Each number is 128 + 32 x the weight over its row's rms, rounded and kept within 0 to 255. Layers, rows and columns count from 0. The size above them is the row's rms in percent of the matrix's.

# layer 2 MLP down (transposed), 1920x384, rms 0.176, rows 591-643, columns 128-191
size [ 98 107 104 109 112  99 106 103  97 104  95 109  97 106 101 111 102 101 102 109 100 101 100  99 103  95 108  98  98  98 103 109 101  98 101 101 113  94 106  95 104  93  93 104  95  93 109  96  93  90 108 102 101]
[[107 116  98 172 146 105 159 114 201 164 114 117 105 107 148 140 162 101 117 162 133 149  85 131 117  83  75 178  90  94 127 159 158 135 135 126 100 106 143 111 159 104 129  80 165 167  83  82 122 110 116  67 114 222  66 123  75 117 121  82 117 133  93 171]
 [ 78  89 153 126 103 132 174  98 149 103  84 125 122  68 132 103 140  92 117 166 147  68 139 126  89 139 168 121 137 104 113 149  90 138 157  58 142 101 160 142 156  88  90 150 150  72  75 126 118 140 151 147  80 108  53 190  95 114 147 105 131 131 111  99]
 [142 113 125 100 119 135 143 104 105 125 147  88 131  78 130  75  86  87  97 123 101  97 141  94 184 119 159 106 177 143 117 172 110  96  76 135  99  89 121 131 105  88 148  97 105 166 161 147  76 199  62 108 118 131 117 139 150 155 116 155 161 143 105 100]
 [145 223 100  88 133 128 127 120 110 155 101 164 120 154  73 128 143 184 156  76 102 125 100 115 178 138 123  87 170 129 134 144  84 161 102 118 123  86 156 135 149 122 150 205 138 137  91 100 139 163 131 178 188 136  85 147  89 147  94 127 136 136 109  88]
 [133  63 180 155 142  99 138 149 119  79 154 121  74 167 129 140 175  80  75  55 189 106 145 109  80 142 113 138 163  98 112  90  97 140 119 102  97  95 145 146 112 116 199  99 135 144 100 122 142 100 145  98  96 168 163  80 123 142 139 174  72 110 114 149]
 [117  92  82  73  91 149  74 131 156 120  93 132 172 140  90 145 160 133 121  65 109 125 150 106 104  37 148 124  59 125 101 130 161 155 176  91 148 165 176 109  95  89 122  93  99 147 109 118  87 126 100 176  24 151 110 129 109 114 120 112 120 151 174 111]
 [121  76 146  87  84 141 118 137 158  55 143 102 147 125 149 143 106 146  70 144  76  78  91 136 142 148 142 103 159  97 184 101 152 183 102  77 129  99 115 131 146  66  69  97 130 164 143 172 144 143 126 157 104 155  62 117 143  94 102 123 143 134 155 104]
 [163 146 107 117 111  94 161 124 137  95 148 149 130 159 160  54 132 164 134 132 119 150 127 141 133 190  86 186  86 143 200 110 140  91 141 136 127 142 142 129 108 193 120 171 189 171  97 144 154 140 149 137 146 109 163 140 167 106 133 122 150 136  61 145]
 [123 111 135  74 122 139 117 141  72 193 159  55 183 143  89 151 123 135 126 169 101 143  98 121 139  92 110  87 114 111 159  97 131  92 153 153 140 131  85  99  92 118 109 128 137 170  82 156 106  93  95 101 185  88 140 150  82 175 139 204 134 152 127 120]
 [121 151 125 107 142 174 121 139 107  59 116 128 108 138 139 120 121 102 113  97 151 143 123 146  99 142 101 140 145 123 150 136  98 149 139 138 181 133 153 118 123 130  93 199 131 151 189 136 148 101 138 174 173 214 153 116 118 159 128 158 138 217 122 157]
 [147 133 118 205 156  60 154 146 101 167  99  93 163 131 116 160 107 101 122 142 173 108  95 173 151 138 107 117 139  62 175 106 147 103 149  98 196 170 132 127 132 137 147 110 189 160 121 134 113 151  81 171 101 161 123 144 110 143 147 116 143 159 100 168]
 [148 118 127  83 123  75 118  89  82 116 120 117 146 152  74 109 103 123 162 113 143 184 153 134 132  80 140 119 161 193 130 134 148 115 159  99  98 136 149 127 115 151 134 109  78 174  87 129 175 105 117 138 169  99 131 148 126 139 136 101 146 175 131  90]
 [115 149 138 139 131 135 145  82 119 145 112 127 126  77 102  84 139 166 129 129 108 118 105 129 125  90  33 133  64 153 117 113 124 115 116 101  94 122 148 158 182 128  98 162 150 137  96 163 179  84  57  82 142 127 148 126 104 117 114  94 113 133 149 131]
 [126 120 152 123 180 132 117 133 139 136 197  93 176 110 108 137 134 176 118 132 137 224 111 105 149  62 116 109 153 129 144 129  90 160 130 183 145 134 120  73 145 172 139 127 121 132 146 109 117 124 108 123 162 110 132 144  89 126 119 128 120 143 122  80]
 [111 135  75  92  96 123  97  99 139  98 168 177 105 153 107 155  45 148 108 180 194 104  93 116  92 157 160 130 124 175 101 148 107 142 108 164  83 140 115 109 180 199 129 126 124 110  85 105 212 108 126 173 122  93 116 163 121  87 109  66 126 122 118 156]
 [142 149 134 125 125  81 168 110 135  85 106 182  42 136 139 122 138 154 108 112 144 127 139 119 160 152 165 163 134 129 130 161  95  98 166 181  66  83 143  48 130  85 179 169 118 138 133 134 120 146 168 145  50  97 152 136 138 116 113  83 170 138  58 153]
 [131 148  96 141  96 144  92 122 120  80 143 108 152 101  69  71 109 141 104 120 128 107 141 146 112 151 179 154  84 117  84  82 123 197 162 145 129  68  33 152 115 163 109 153 142 178  88 153  57 131 114  71  59 113  89 158 174 121 106 110 147  96 171 109]
 [149 145 114 166 131 129 134 125 133 130 105 113  98 169 116 120  89  94 115 122 140 126 112 134 133 159  61 120 157 182  87 111 172  95 145 157 120 199 136 158 128 116 194 129 106  73 118 139 150 109 147 120  67 176 120 143 151  97 146 133 210 177 138 147]
 [106 101 163  57 128 137 113 155 148  96 123 163 123 124  67 138 122 169  85  92 176 140 170 177  64  92 158 160 126  95 122 117 143 104 113  91 145 168 162  91  33 182 119 133 175 143  85 166 109 121 104 114  84  76 124 127 140 199 157  29 183 145 140  84]
 [156  97  86 113 190 172 109 167 157  78 140 110 119  91  93 119 121 142 107 130 164 135 143 152 119 135 121 132 157 161  73 133 147 153 124 171  95 101 147 101 124 111  87 157 113 118 165 115 160 161  86 136 157 146  71 145 119 101 143 113  87 141 103 174]
 [137 149  70  96 124 160  88 112 181  68 146 157 139  88 164  85 132 157 114 144 146 144 156 135 101 143 103 118 118 165 110 145 105  78 144 144 124 145 163 157 125 147 145 110 115  90 106  74  31 106 164 121 136 135 141 175 109 161 188 168 137 174 101 169]
 [119 110  76 144 132 103 100 124 147 150 162 114 136 167 129  74 138 119 159 137  86 137 108  61 117 136 137 139 107 111 174 156 128 112 139 120 159 167 143 144 145  83 138 132 167 111 131 123 160 167 132  86 156 106 128 202 135 140 133  25 220 110 135 166]
 [105 136  79 161 107 152 140 182 139 135 113 145 134 120 134 117 144  94 177 141 147 143 114 113  75 182 162 112 134 190 138 197 118 137 152 149 135 152  88  89 142 122 103  51 171 178  71 121 139 154 155 146 151 115 119 144 155 159  78 115 148 188  73 157]
 [139 141  97 145 126 124 148 129 117 103 169 120 123  68 104 120  97 111  62 141 120 143 137 178 112  88 126 114 113 109 140 146 154 128  57 137 179  94 173 114 113 123 166 167  94 187 218 187 113 109 167 108  98 155 124 102 153  96 185 138 157 180  89  48]
 [131 124 163 166 132 132 107 150 120 113 138 113 143 119 110  78 114 154  80  58 170 136 111 162  94  95 185 150 113 199 130  97  65 110 103 149 157 123 120 136  75 154  87  98 178 101 129 150 140  91  83  46 117 126 136 111 118 105 177 156 115 108 151 108]
 [103 121  83  95  74 130 149 146 174 106 111 164 116 147 112 139 161 114 140  71 172 126 130 131  80 151 114 148 121 166 113 114 100  94  96 138 154 162 137 167 140  90  71 153  36 139 159 134 133 143 194 134 113 153  97 149  73 137 130 148 126  91 149 169]
 [154 165 159  87 137  61 124 158  69 136  68 106 121  84 100 153 121 163 150 158 157 107  90 166 135  81 153 164 123  98 144 142 130  92 130 191 147 123 165 142 115 158 151 101  90 212 109 173 118 138 102 152 136 136 149 121 117 155 179  73 177 160 116  76]
 [174 158 143 121 137 122 195 130 116  90 128 179  84 134 115 109 164  99 117 115 159 176 104 142  96 135 130 110 105 133 101  95 122 119 138 132 108 144 147  79 115 144 118 133 143 131 126 121 156 130 152 126 179 162 113 127  93 130  73 167 116 143  76 148]
 [119 164 101 111 149 133 135 151 108 145 140 103 115 148 143 139  96 125 122 130 148 156 160 123 122 107 176 126  92 123  98  99 163 134 199 142 126 179 107 109 131  85 117 149 181 140 102 166 128  96 154 182 135  88 139 144 125 170  90  91  71 173 110 112]
 [135 140 180 110 109 115 122 149  85  93  87 145 105 178 113 161  92 181 143 167  83  95 105 121 170 181 120 147 132 126 130 143 135 126 112 110 153  82 139 127  77 105 126 130 123 143 209 102 120 135 118 109  75 211 119 100 128 128 130  99 119 105 107 145]
 [127 168 135 129 104 129 158 146 115 187 116 106 124 157 170 126 121 152 151 149 106  95 100  79 100 112  85 149 131 126 174 151 138 121 170 138 125 120 111 167 135 123 153 101 155  86 137 126  54 119 109  87 141 153  60  82 115 102 119 177  68  42  86 117]
 [ 84 132 118 164  73 117 136 109 151 109 106  93 174 150 164 171 102  64 175  96 129 146 151 170 136 156 131 107 165 131 145  86 100 142  17 136 112 131 161 147 153 124 124 121 103 118 107 120 119 153 214 112 164 131  90 176 174  99 171  45 118 136  49 149]
 [117 177 133 122  77 164 116 140 172 183 149 124 187 138 121 176 125 105 111  74 143 128 108 154 183 117  98 190 122  73 107  50 136 194 146  81 146 182 108 113 177 159  90 117 118 135  88 165 107 149 125 164 158 128  73  79 102 133 115 171 129 162 135  87]
 [131 118 114  64  90 123 101  77  63 142 132 153 111 128 103 120 151 174 143 145 121 151 106 211  55 120 108 188  66 135 165  88 152 108 111 107  97 104  84 121 112 132 115 114 140 132 114 150  96 178 171 121 147 117 157  97 126  97 174 135 104 186 160 166]
 [144 135 163 138 125 147 126 124 129 114 155 197 121 141 110 170 160 154 156 137 136 108 139 135 150 123 102 186 174 157 157 169 105 107 147  82  84  69 155 134 153 138 121  88  98 190 124 126 117 135 140  83 136 141 161 160 118 127 113  68  95 143 167 117]
 [ 85  89  85 114 195  87 128 129 162 123 105 152 175 125 117 129  69 114  85 133 217  55 106  56 113 146 123 137 126  92 102 103 100 105 119  91 145  81 192 130 149 113 137 122 202  91 117 124 119 131  98 161 213  94 140  83  91 149 123 148  92 184 170 141]
 [185 214 134 151 175 125 161  55 161  96 168 182 149 118 159 117 115 156 107 154 114 179 104 103 116  95 147 141  96 101 105 157  92 123  71 121 129 132 103 135 111 121 172 152 153  73 126 137  64 142 150 172  84 125 157 132 135 109 104 120 157 150 100 172]
 [144 106 149 139 134 102 134 109 123 114 152 106 100  69  94 129 164 122  85 139 135 100  99 127 105 123 182 161 118 111 150 114 171  57 122 119 124 147 120 146  78 105 177 123  68 172  80 109 140 107 103 146 162  90 127  38  86 108 104 103 122  85 119  93]
 [194  98 130 164 125 140  89  64 165 124 175 123 137 134 153 127 123 110 113 118  79 138  76 119  71 133 108 125 113 128  67 144 161 173 125 133 108 165  77  98 152 153 155 116 101 155 113  81  82 143 231 102 102 151 108 113  76 107  89 192  85  83 128 160]
 [111 132 132  82 138 146 193 126  82 118 174 112 104 118 132 144 115 157  82 178  80 176 162 111 155  56 104 132 126 138 155  59 131 114 121 123 136 146 149 114 107 199 115 134 113 191 145 157 116 107 149  86 126 153 124 100 103  72  99 115 162 176  73 137]
 [108 110 162 132 175  73 182 106  59 135 142 162  97 156  86 142 106 116 121 142 178  55  96 165 186 106 151 147 123 130  83 139 144 101 119  79 150  80 164 138 125 170 146 153 167 116 167 127  92  89 157 132 150  95 152 125 101 127 136 120  83 125 119 142]
 [144 137 106 127 162 137 121 126  83 108  85 142 143 110 120 100  14 164 138 102 136 142 120 118 188  94 166 122 118 138  67 174 115 128 121 109 142 114  80 151 107 144 150 154  82 100 123 114 156 135 131 125 132 125 168 138  98  89 110  96  69 134 124  75]
 [161 127 106  75 111 108 131  72 127 128 136 152  92 140 100 147 167 126  77 158 174 160 135  96  81 190  82 129 102 130 204 115 116 177 108 152 171 152  52 113 145 103 121 128  85 182  85  41 176  91 112  48 120  96 138 148 131  84 123 129 188 138 139 131]
 [ 58 148 158 100 122 104 135  82 157 169  94 126 136 124 187 149 182 140 126  88 123 121 177 187  77 114 111 119 153 121 182 127 156 143 165 105 140 147 108 145 167 176 121 124 152 128 127 194  81 146 194  37  75 168 127 170 124 159 122 131 123  95 127 165]
 [139  93 115  88 130 197 104  95 130  84 126 107 102 127 112 120 151 137  42 105 180 100 100 162  98  94  63 153 166 167 144 133 186 169  79 135 188 114 110  72 152 161  29  77 139 142 154 129 169 106 134 125  85 175 157  80 124  89  77  80  98 138 116 107]
 [135 112 125 109  91 134  88 147 134 132  86 120  79 149 116 135 101 163 175 134 157 128  88 119 114 160 116 117  93  82  92 136 122 107 153 202 123 136 134 181 115 144 120 177 136 116 161 155 118 145 186  94 169 178  77 151  90 158 171 158  94 133  82 100]
 [100 118  73 138 160 156 128 116 198  66  95 111  67 106  73 104 131 140 118 166  89 149 148 114  79 109 136 120 132 125 112 126 149  90 101 157 206 140 155  83 125  93 143 133 146 171 130 136 146 134 133 133 122 179 176 118  78 113  59  87 110  50 156  92]
 [ 92 187 149  77 133 116 104  93  73  98 135 121 156 138 108 157 137 119 114 175 156  90  78 104 130  69  83 130 111  39 183  92 136  90 125 127 122 126  74 111 144  92 177 126 148 145 159 142 156 102  80 101 176 147 187  98 123  98 132 124 125  78 162 114]
 [ 39 143  98 166  97 114 149 175  99 175 171 136 149 166 130 110 137 135  98 109 162  70 210 231  88 185 178 116 108 115 157 126 171 125 100 234 180 108 156 113 150 134 134 151 145  80 175 146 117 160 156 152  96 173 121 170 119 131 129 130  88 174 159  72]
 [132 180 126 185 188  77 153 155 124 176 155 133 162 122  79 160 142  92 124 119 110 145 187  98  84 112  79 115 111 116 110 122  93 178 163 153 106 140 121  88 128  98 156 172  59 155 105 124 136 122 127  94 131 118 128 149 174 123  90  92 145 153 136 129]
 [132 119  76 191 118 138 150 115  90 176 121 171 186  84 147 122 110  50 180 142 172  56 118 134 126 121 103 179 169 101 156 146  94 136 107 148 128  99 112 116 146  94 118 140 171 119 127 127 119 103 158 169  60  84 114 130 180  93 163  95  72 160 195 101]
 [ 97  66 143 108 100 110 146 113 131 132 104  58 121 144 176 100 105 111 108 128 132 132 119 146 119 113  80 176  78 128 121 146  81 105 112 118 137 102 151  81 133 124 113  64 136  47  88 144 134 182  76 147 117 179 168 152  84 161 100 137 112 122 204 128]
 [146 127 103 133 195 110 100 106  82 123 152 149 132 137 139  97 107 122 126 115 160 142 113 180 109 152 118 170  78 130 177 134 106 191 127  34 126 149  72 116  82 109 106 157 105 170 103 118  78 140 145 151 116 116 142 114 165  81  91 184 129 130 117 163]]
# layer 2 MLP up, 1920x384, rms 0.18, rows 592-643, columns 128-191
size [ 94 105 102  98  90 101 104  96  96  94  95  97 128 104 102 100  96  95  99 101  96 101 102  97 109 103  85  98  88 100  96  99  91 100  96 104  92 104  98  98  90  91  99  95  95 104  96  98 103 101  95 101]
[[102 129  74 195 174 165  90 123 122 142 167 146 166 147 111  95 114  70 150 161 165 132 130 173 110  85 149  82  97 144 146 147 122  94 166 129 128 122  92 165 197 151 163 146 145 130 152 168 158 145 104  79  73 141 107 172 127  98 121 162 121 117 138 150]
 [160 144 110 189 176 144 148  73 146 134 185 118 134 119 160 165 128 140 216 129 147 104 149 136 134  77 164 135 125 153 183 111 183 101 131 123  96 162 109 150 118 121 178 166 151 107 155 138 141 143 117 162 133 143 117  54 109  99 143 121 101 101 123  84]
 [135 159 128 103 102 142  74 130  96 139 134 137  76 181  93 170 135 150 131  65 123 124 111  93 100  90  97 130 127 162 127 130 134 152 158 114 125 116 115 101 132 118 224 114 116  74  68 176 138 156 128 101 121  95 143 129 131 145 158 136 122 104 158 135]
 [178 122 124 110 158 165 216 144 131 128 151 161 117 139 126 152 115 105  88  56  91 108 113 127 131 185 143 111 180 135 113 128  32 145 139 118  89 132 132 136 136 148 185 188 170  92 155 106 134 178 132  96 136 146  97  86 216 148 153 163 167 137 183  81]
 [132 111 109 159 162  86 114 175 107 154  83 162 174 157 123 123 106 152 129 114  92 113  89 125 122 117  75 141  99  62 100 114 173 102 155 147 147  85 103 133  96  81 128 137 175 129 150 113  94 101 149 173 169 106 115 129 121 119 145  89 171 199 139 130]
 [ 90 106 193 136 114 101 131 109 125 177  69 164 164 174 139 150 151 179 151 132 173 107 144 141 100 132 121 129 152 121 108 107 102 131  58 110 169 177 131 145 126 149  63 126 180 106 155 151 130 104  90 102 101 112  83 125 140 118  98 125  70 172  65 157]
 [122 115 113 206 174 105 120 146 143 176 152 150 117 136 135 100 124 162  64 104 106  94 132 140 146 109 180 169 186 135 120 122 150  57 145 154 113 124 166 151  84  59 121 116 118 131 163 169 136 111  93 155 129 183 139 140 151  86 118 133 142 130  89 168]
 [161 169 157 163  97 122 119 143 144 115 113 149 108 154 106 142 131 152  99 162 174 101 155 100  80  90 179 152 202 138 162 150  78  77 130  93 144 114 132 186 129 142  95 111 143 129 132 127  96 149 105 152 167 161 111  80 154  77  91  73 174 136 120 117]
 [159 128  90 158 146 128 130 147 174 125 172 131  98 109 148 215 158 103 199 134  82 123 128 134 105 128 155 186  82 143 147 185 125 114 139 171 138 150 140 123  98 149 126 131  93 109 171  86 101 122 173 103 114 112 174 147  97 151 114 118  69 147 116 150]
 [121 110 157  93 124 138 163 144 127 105  73 102 125 125 107 150 133  77 157 100 116 117 161 131 129 111 173 101 186 129 102 105  76 161  56 140 150 162 171 126 141 107 182 135  91 178  98 109 131 186 132 134 126 146 110 109 161 145  77 143 129 135 159 119]
 [188 123 151 103 103  91  58 124  53 160 117  94 155 144  84 120 124 211 144 119 107 158 188 120 135 121 138 117 118 153 149 146 165  71 169 108 158 153 140 131 109 137 132 132 123 103 109 188 171 101 164 142 132 101 117  98 134 124 153 117 166  69 120 120]
 [178 117  93 126 113 127 129  98 158 165 110 117 108 108 147 108 106  99 120 131 196 174 206 129 150 102  91 121 113 132 187 109 121 197 120 152 150 130 138 134 122 109 128 139 109 157 118 146 135 145 105  65 165  66 120 134 225 107  92 133  89 132 126 112]
 [143 177 110 178 140 101 149 141 139 146 189 138 142 107 144 137 145 185 147 150 129 136 145 118 159 131 138 142 157  56 115 160 143 148 134 130 123 119 127 136 111 104 187 164 136 126 159 143 129 102 141 110 178 120 201 157  80  90 104 106 136 118 145 118]
 [141  79 172  86  89  97 129 154  75 137 109  97 125 165 106 152 123 147  85 115  91 129 142 132 149 147 136 101 123  80 137 179 140  98  84 108 130  54 140 109 186 154 114 119 173 124  89 129 105 146  97 107 111 143 175 124 120 114 115 147 127 145 163 144]
 [133  97 158  87 169 109 128  76 115 145 116  93  96 128 119 170 128 105 141  95 114 187  73 187 144 101  88 127 149 183  67 149  80 115  86 178 114 132 162 144  66 150 165 223 110 128 115 114 114 156 135 154 147 111  75 145 184 151  99 143 198 143 115 121]
 [125 115 144 124 117 125 133 145 150 147 125 141 128 101 100 117  96 125 138  97 137 104 181 128 165 118  97 172 166 145 162 144 146  76 114 125 135 161 130 121 116 103 143 144 153 151 171 117 123 105 170 152 114 156 131 167 173 161 113 118 141  85  89 132]
 [ 76 111  89  80 116 187 125 118 163 111 132 105  54 196 167  98 142 139  82 100 148 124  98 132 182 147 111 132 142 113  66 169 142 120 102 147 109 121 131 147  78 119 133 115 118 146 142 118 136 134 205  97 153 138 120 169 108 104  98 144 127  99  93 118]
 [140 129 123 139 107 127 161 132 137 131 129 142 106  89 136 116  72 101 187 148 169 168 160 166 165  99 170 104 144 123 137 145 125  87 155 148 142  97  97 172 118 195  97 139 161 106  78 146 144 110 140 169  74 107 142 110 207 139  25 130 168 147 159 104]
 [154 117 164 121 102 179 178 150 103 139 119 138 111 108 144 154 126 165 143 109 164 126 213  85  80 175 112 147 141 113 105 147 135  96 171 120  99 112 133 117 130  71 152  96 100 114 185 145 210 116 160 131 116 115  84 156 124 145  65  76 120  93 109  86]
 [151 154 124 113 162 158 159 124 106  85 181 167 125 112 118  94  74 126 145 128  91 118 178  80 130 145  52 165 108  98 106 156 143 107 141 143 100 148 178 147  25 129  98 170 164  82 105 123 116  85 128 126 171 142 186 130 121 189 159 143 214 109 154 121]
 [125 119 102 148 201 108 134  97  69 171  91 133  69 118 144 127 149  85 140 135 142  82 157 116 145 109  93 124  78 101  69 185 148  83 155 103 106  95 142 194 144 115 108 155 106 113  81 145 114 102 157  82 170 122 133 118 156 152 129  69 114  89 139  60]
 [121 101 136 106  84 114 163  85 186 106 149 167 174 126 130 166 133  59 169 143 133  58 132 190 132 126 132 123 110 109 103 122 155 163 135 156  93 107 136 155  67 103 126 120 187 102 134 141 130 129  88 101 108 130 139 152 163 136 151 113 135 157 142 141]
 [144 119 145 110 103 172 173 140 106 158 185 174 158 111  71 115 166 115 166 135  50 134 110 104 139 136 129 120 161  86  38 130 115 113 180 181  98 138 205 142 144  80  77 104  80 145 144  84 159 114 186 140 126 184  90 143 126 151 104 120 176 109  95 175]
 [102 158 127 175  76 100 122 121 107 152  61 136 169 108 129  90 129 169  93 130 136 115 183  76 140 125 121 115 173 123 168 133 131 129 147  99 126 124  99 176 103  90 189 117 117 136 132  74 140 128 122 178  89 118 141  92 122 141 176  98 105 181 185 142]
 [160 113 129 211  94 129 149  96 101 172 134 108  89 214 128 105  91  87 125 157 123 178  88 154 128 118 158 171 150 152 137 180 205 139 143 102 109  87  89  91 181 100 129 138 124 165 169 143 135 113  90 130  94 115 159 119 173 113 168 113 161 160  92  55]
 [146 141 138 191 100 105 141 131 123 134 181 140  65 100 121 112 173 134  88 138 164 160 122 123 139 119 126 162  92 107 106 150 193 152 149  78 142 124 150 112  99 132  81 202  61 172 147 134 133 107 120 149 188 185 197 175 146 167 122  53 129  84 136  67]
 [135 110 166 135 158 143 196 158 138 117 142 181  99 156 109 101 161 183 126 164  91 144 139  65 126 140 104  89  91 149 134 131 176 174 146 110 152  90 129 143 182 138 146  66  75 143 113  97 140 137 149 124 102 139 179 186 144 145 127  89  69 125 106 132]
 [143 123 131 137 145 194  71 115 138  95  97 105 105 126 128 145 115 170 114 106 121  73 129 134 151 139 145 158  74  61 147 130 127 133 144  96 137 164 113 171 188 166 130 133 137 105 178  93 162 135 114 120 105 119 113  95  73 143 125 106 169 125 148 109]
 [153 182 169 146 152 120  97  78 140 133 120 100 103 125 158 114 139  77  98 111 129 125 158  93 199 152 160  86 101 144 133 156 141 133 125 134  93 129  87 152 112 160  75 113 108 130 170 120  94 168 127  97 144 137 147  84 117 162 158 166 137 150 126 125]
 [ 83 110  97  77 107 145 115 101 148 133  81  97 125 151  96 163 134 136 130 122 102 155 132 126 170 150 137 100  58 129  98 129 182 132 117 107 118 171  74 113 136 144 141  85 165 105 190 165 170 133 131  75 173  78 127 131  92 158 155 146  89  54 204  36]
 [129 144 132 186 127 104 127  71 162 186 139 110 101 132 136 131 133 111 202 121 165 128 168 104 167 166 120 125 163  84 154 120 162 122 165 173 157 117 113 107 104 108  87  67 109  69 150 123  82  46 125 136  97  96 123 115 143 167 152 122 118 162 127 125]
 [143 140 114  80  94 143 125 127 131 132 121 136 105 110  82 121 149  82  97  46  62  97 122 120 146 143 131 133 121 121 150 123 144 174 128 118 177 186  99 124 154 120 209 164 176 130 193 137 153 157 156 128 152 103 133  66 115  95 161 121 145 130 166  59]
 [127 154 103 150 136 109  73 167 160  32 125 146 140 191 107 123 198 140 100 151  85 178 138  85 108 131 117 123 125 190 109 113 154 166 192  63 134 141 149 141 141 132 195 151 168 146 134 160 134 147 133 137 171  67 117  85  78 112 130 144 109 147 148 145]
 [170 185 137 106 177 116 170 117 113 163 171 153 139 126 148 152 172 129 114 122 137 151 101  77 190  87 140 106 118 110 147 178 209 143 127 120 138 161 115  69  73 110 150 138 108  47 128 126 116 162  65  95 132 146 200 139  91 116  85 167 159  88 138 127]
 [ 77 112 118 104 136 166 129 155 148 137  92 124 149 113 145 127  76 148 123 155 144  51 143  92 100  62 129 120 120 139  98  98  81 173 165 115 176 140 111 138 133 169 118 160 124 120 150 150  92 145 148 103 166 140 169 184 127 113 127 134 150 156 130 174]
 [111 135  79 125 172 121 160  99 168 134 175 100 131 104  87 125  82  92 119 168 185 144  68  71 106 177 128 157 143 157 161 135 118 139 128 145 119 112  95 106 131 128  64 134 108  57 152 104  83 167 176  78 146 192 123 138  57  99 114 135 130 128 141  83]
 [ 84 107 103 123 151 126 135  90 164 154  98 181  99 118 138 173 135 128 122 172  99 128 150 170  98 115 159  96 128 120 184 113  91 161 153 137 155 162  99 166 185 127 163 106 143 191 125 117 158 140 123 157 164 105 170  77 137 129 107 106 129 157 186 154]
 [160 165  51 129 131 117  72 117 108 102 103 140 180 130 128 154 167  98 141 115 192 137 165  88 140 110 166 116 124 142  67 141  94  77 124  99 123 167 159 191 123 163 148 110 161 109 136 154 127 112 118 151 146 195 137 121  96  86  83 123 110 157 141 144]
 [139 148 115 122 110 111  88 134 176 118 127 176  99 149 142 110 128 150 154  53 133 144 136 105 163  87 147 146 185 128 113 125  91 186 139 142 107  59  94 150 148 110 160  97 111 115 166  80 141 116 127 193 163 128 111 121  64  62 121  66 125  78  86 143]
 [168 175 149 151 119 129 128 128   9 156 179  49 108 161 112  88 122 141 180 139 175 106 136 113 137  97  85 147 159 159 157 133 179  58 141  72  97 120 167 175 114  98 107 130 138 145 124 140 137 133 160 154 134 150 135 154 128 182 119 116 101 147 182 123]
 [ 94 118 124 139 110 172  75 137 152 136 118 145 100 118 177 122 169 144 115 133 113  98 148 111 129 137 131  93 113  57  77 121 114 172 200 165 169 174 123 133 100 143 131 110 142 135 165 106 141 133 115 177 145 129  80 120  78  89 118 142 135 158 136  96]
 [126 130  98 128  82 136 123 178 111 167 157 158  94 126 128 132 165 112 166 108 163 154 166  71 135 161  88 144 168 130  72 103 136 179 117 144 140 147 180 112 122 118 145 148 109 105  83 142 140 166 126 118 149 143 119 119 121 112  74 130 101 129 121 192]
 [155 186 163 116 156 221 123  79 153 138 118 104 203 162 147 142 149 133  98  40 133 174 117 150  87 174 155 101 185 135 101  99 166 116 136 163 137 185 153 154  98 152 146  92 173  87 157 159  65 174 149  59 198 115 136 102 130 155 150 160 122 153  85 172]
 [ 98 109 104  56  86 193 196 147 151 149 102 173 144 105 126  96 125 149 136 111 101 103 121 104 122 136 136  85 104 125 115 123 150 152 136 125 119 143 120 117 112 118 112 152 141 150 178 118  99  70 102  98 122 165 157 107 128 140 110 103  98 135 109  86]
 [110 177 137  92 164 138 138  89 171 172 151 110 163 144 114  62 104  82  88  86 109 148 103 115 138 124 104 144 223 162 127 119  67 151 137  96 112 114 116 111 128 160 151  95 121 115 121 147 195 142 131 141 142 116 150  75 168  89 137 149  83 207 134 133]
 [122 145  84 120 103 134 140 118 113 119  93 100 173 151  71 166 130  95 153 117 100  94 119 131 152 124 155 128 139  60  92 135 165 192 108 100 125 121 171 169 108  85 140 126 121 153 140 137 167 133 146 161  82 149 138 128 134  68  99 105 157 101 169 174]
 [108 138  99 135 122 135 143 129  94 133  69 168 130 157  77 153 152 140 146  87 159 100 119  70  61 162 151 107 127 155 113 135 129 122  90 193 174 104 124 169 165  98  97 169 138 125  99 137 168 128 132 144 103 116 124 135 105 120 139 114  83  99 127 155]
 [ 91  93  81 130 120 131 160 171 138 174 136 121 124  78  20 199 155 109 136  97 124 167 139  98 149 136  87 124 167  69 112 132 102 120 148  96  98 166 139 103 133  73 147 181 101 107 100 134 115  96 157  95  91 162 120 167 146 154 145 139 161 164 110 199]
 [129 103 113 122 115 145 139  92 183 114 129 168  94  88 143 164 110 146  81 100 122 103  46 140 134 133 181 130 109 151 134 173 125 145 112 116  84 101 167 107 143 164 128  77 201 109 123 116  67  53  82 121 107 140 146  95 123 114 143  85 161 148 107 133]
 [164 229 124 142  81 164 158 189 116  84 150 183 117  99 154 165  88  72  77 123 161 130  58 120 121 173 133 155 140 115 122 139  93  90 135 152 139 135 174 153 141  93 149 162  81 107 159 141 106  87 126 101 163 122 107 139 100 151  71 121 147  88 131 143]
 [100 199  66  57 106 157 130  85 120  84 100 167 185 125 128 146 113 157 156 126 121 100 108 177 114 135 199 102 159 125 101 112 116 116  73 187  47 104 158 129  99 115 119 179  84 101 115 124 120  94 139 141 126   1 120 178  91 171 103 137 152 100 114 131]
 [103 164  96 189 126 169 200 138 118 143 114  89 158 119  96  92 139  50 105 127  46 144 165 125 198  84 117 107 183 163 101 111 141 169 151 111 120 106 142  94 131 136  99 124 175 156 102 127 158 154 168  86 165 115  96 106  61 143  99 101  89 105 151 121]]